Weights of a small transformer language model.
Architecture: RMSNorm before each block, learned and rotary positions, no biases in attention or MLP, untied embeddings.
Training: a variant of Muon for these matrices, 6897 steps.
Each number is 500 + 40 x the weight over the matrix's rms, rounded and kept within 0 to 999. Layers, rows and columns count from 0. Numbers have three digits each.

# up: layer 2 MLP up, 4224x704, rms 0.0356, rows 2404-2417, columns 0-63
# down: layer 2 MLP down (transposed), 4224x704, rms 0.0354, rows 2404-2416, columns 0-63
# gate: layer 2 MLP gate, 4224x704, rms 0.0352, rows 2405-2417, columns 0-63
up2404:597514622423472398455471394390525489464433575538392561563492487600416612464468553517453434463426529650556527501335531507481631552371583277485428420428454546527384562538455481629475454520497466
down2404:408433454375542584510344507405349558537581586449492492594498596573651530502416576482638517424542557466503357563479468522585437431508478484500386593523607589449452554519547554561483446631476486
gate2405:499505502509500506498492493504498506503496498495496497497500497500503496501497499504492505492502498496499500503492500499507496500495503499501499507500499498496503494491500507497501503508504498
up2405:499507502508501505498493493505500506504495498494496497499499498500502497500497499502493505493500498497499500502493500498507497500497504500501501507500499499498504495491500507497501502507505499
down2405:494502505500508503502498494503499507504504497494499495503507497506495498509504498503498504493498498500505488504500499499495494498495505500503504526494502497500504503492494500503494503504503501
gate2406:461487422488474447429474507426516554528527524527509539495493481476457518538511386493580465518467519504496519537438435523514510514519536482509483455512455472523591569545482448529455503510450536
up2406:477476434472457506498518483502472560556481505500430592462402419497479494509498448480587497496460506526475490539486463531552506492511535552501454454506534419471526548607514458445458451550453514
down2406:507455490420491411590567473517451546471449470593543486495502539583494562491509463494476492544489519468490463453512447485458481431569462391458603541510482523542550481519436498518494497456481568
gate2407:495502494505500500492507490509506493507500492499488494492495505496498496509484496505497503498509495490497497508490499500490499509492508495495498519501494509504504495502498506510496509504495499
up2407:508500505497498495511495507492493506495501506499507504506505497501499502492513503497503497502487503509502505497508500506508505494508494507504502482500503494496501504495503495489501493498505506
down2407:498496506502488502504501506497497489500512498500506499498501499490509500499514499497501498507505506497502523486509504503500507501495502515498491481502505494507496501487497495497494500499505497
gate2408:425461540484465577550407515378580540525358337492394624545519536473416440505529515417552581404475403573454527515414678385426554537429418443423420583497596502405580487463500544510354560492611375
up2408:483493632507468480489516429497381507469568553490490516529377542434560544433460645599514454569582392461563462399534404657585548441586455457564567405475518497531518522438493568385496516607458584
down2408:443439510622452512440537514535509418546597443477525493411413519546465554427522529605411635463509532512581444418465577525682477568637524550539509549402656523532473427390525485495474468616539597
gate2409:404365650499521618483538370523449447611259510377408461547512545495660432380595576521527506572522642576766555480425512500510616556504347587448283413584636426352575490523512393584515584487365333
up2409:449486524508494476414656557441445421497476482356388626465499581502546438365494613371426468551530630476609330371440541665589588444485582540355549447484463468558506472479466377490455472598524538
down2409:405556599542535432456464462504593381642661404516485446546583457549534456422586577430544613528380386443521535469712595456460527486538451474492522480463451541605422342469523480518355459581635482
gate2410:502500500497502502500500502499501503500504502497496500497500497498499503498502501500500503498502503499501498504503499500501502503501498501502500504497497495505499503502501502496501503504503504
up2410:504503499495503501500498502500503505498503500497497499494501494498500501496504499503498502500501502499498497504504500498502500503497498501503501504495494499505497499503501500493499502502503503
down2410:502499502501504499507493501499499499498505499498501500496495498503501497496500502505500507496500506496498496500506498501500496501497502501507502496498493501506498502502502497501497507500501497
gate2411:402535628506516485491513496473574463450513520553516472563473471555588474487535573538532518359517639552571484447610348482594456633525565536537466450472452550537499527465423475377475455603597481
up2411:705456482505409522589536483574454433504603474523429548356627514534432381638471530552518482490515425521487405624432697554466480296434454573506612485582555550419475620596540505543501585398410476
down2411:416535444485461477500455389430502570482499374481511562575444518634505483584612607461590506533471455420418497500470507377499507511597369453552561358523492432459534545615487465545519536385570488
gate2412:503502512514498506500506495504501502504507499502506494493487485497510510502500498494492498493507494507501495511504501498501498489502484494508516504494497501499494505499500522498496504503508506
up2412:507501512514499507499504496506499503505505501501506495493487483495507509501500499494492498493507493508502493514505500500501498490503484495509515505495497501499494504499500520499496504503507508
down2412:506511511509488479497491503508475502507495496490500496486513499507486499506495504511486498485506477498497480493502501509502496497496503506501503509493517502513511521490518485502496477499502493
gate2413:497498499496499500501502500502498500500498499503504497501502498505498501501500499499501498502500502504502503498501500500502501500501502504500503492503501504504502499498500494497499500502500501
up2413:500496495500499497499498503499500503503502500497495501502495501499503500496500500499503501501502501499502500497502497498501500500498498500499496500501500501501502500504499505500497500501496504
down2413:501502503510500498497497498504498493509502497498503497502499498500504499497501500499495504500502501500499496501496498500498496502500502497500505503499494501493503503506495495502502506499504502
gate2414:625626548527498425421493529476494563492451422596475574584439538561588526598532404636618450435321432607549525429450496436573426510534541416485404566554525579466493499621443470449493502601455478
up2414:464442551491586364549564609666652454481613598514504472447601419604482434539521568475467440480471553476550538535511506554444566578585519574483567576479511507481439504350507578487501521522470513
down2414:482495516481469604524539612484595506469558418528527505432557441411491410559293545390366405427386600462521476607510466338649531504488666599523402583343403565603497555697579524655603363559406411
gate2415:636615392568454424460487567450541440309454566371535465427579364572394599526644457526357514530639439543552593505495410582490579549509409496418554468430561387550508615461433561627430363601482407
up2415:483390519737431505583423387516544476379455396421594549517358416503386657714465432574402460498507470369656475410536564358292572528390349449491446425546698452533482554497429521597537507450651433
down2415:535501421532650539434526447647527609435500532461580528541515496571537473525605406433450689573485660417350410523424506584428579550377457380576524473523540512526540532547531498583475523504630361
gate2416:508510501502501512493499490497499508513500505504494505495490502499500502498497506494512505497497490515498499504511504499506488499518505505498499500506495499495494500494501499501503502506518504
up2416:506509501498498513490498492500497511511504504500497506495493499500497499498493505496510502498498492515495498503510505503504489504518507506498498498500497499496496500494502499499501501502515505
down2416:507515489491485504502501499491498508508493507496494511506498499493506517505506503497507512506501493503499504507496498487495500505512491518497495498500497498499497490503496496503500510489529506
gate2417:498462520586632530575550521426528489528575495402469532603487438459523465530410446481472492482403500464512552477520614470345433634571356537539643442538515482537478631427310417526436515577436515
up2417:640552481400611493397545499426305459317407494474508467521395592576567564657516532470659480560439517526484610492421408488616451317518386661636484555534554521423442582490522491476487544545488574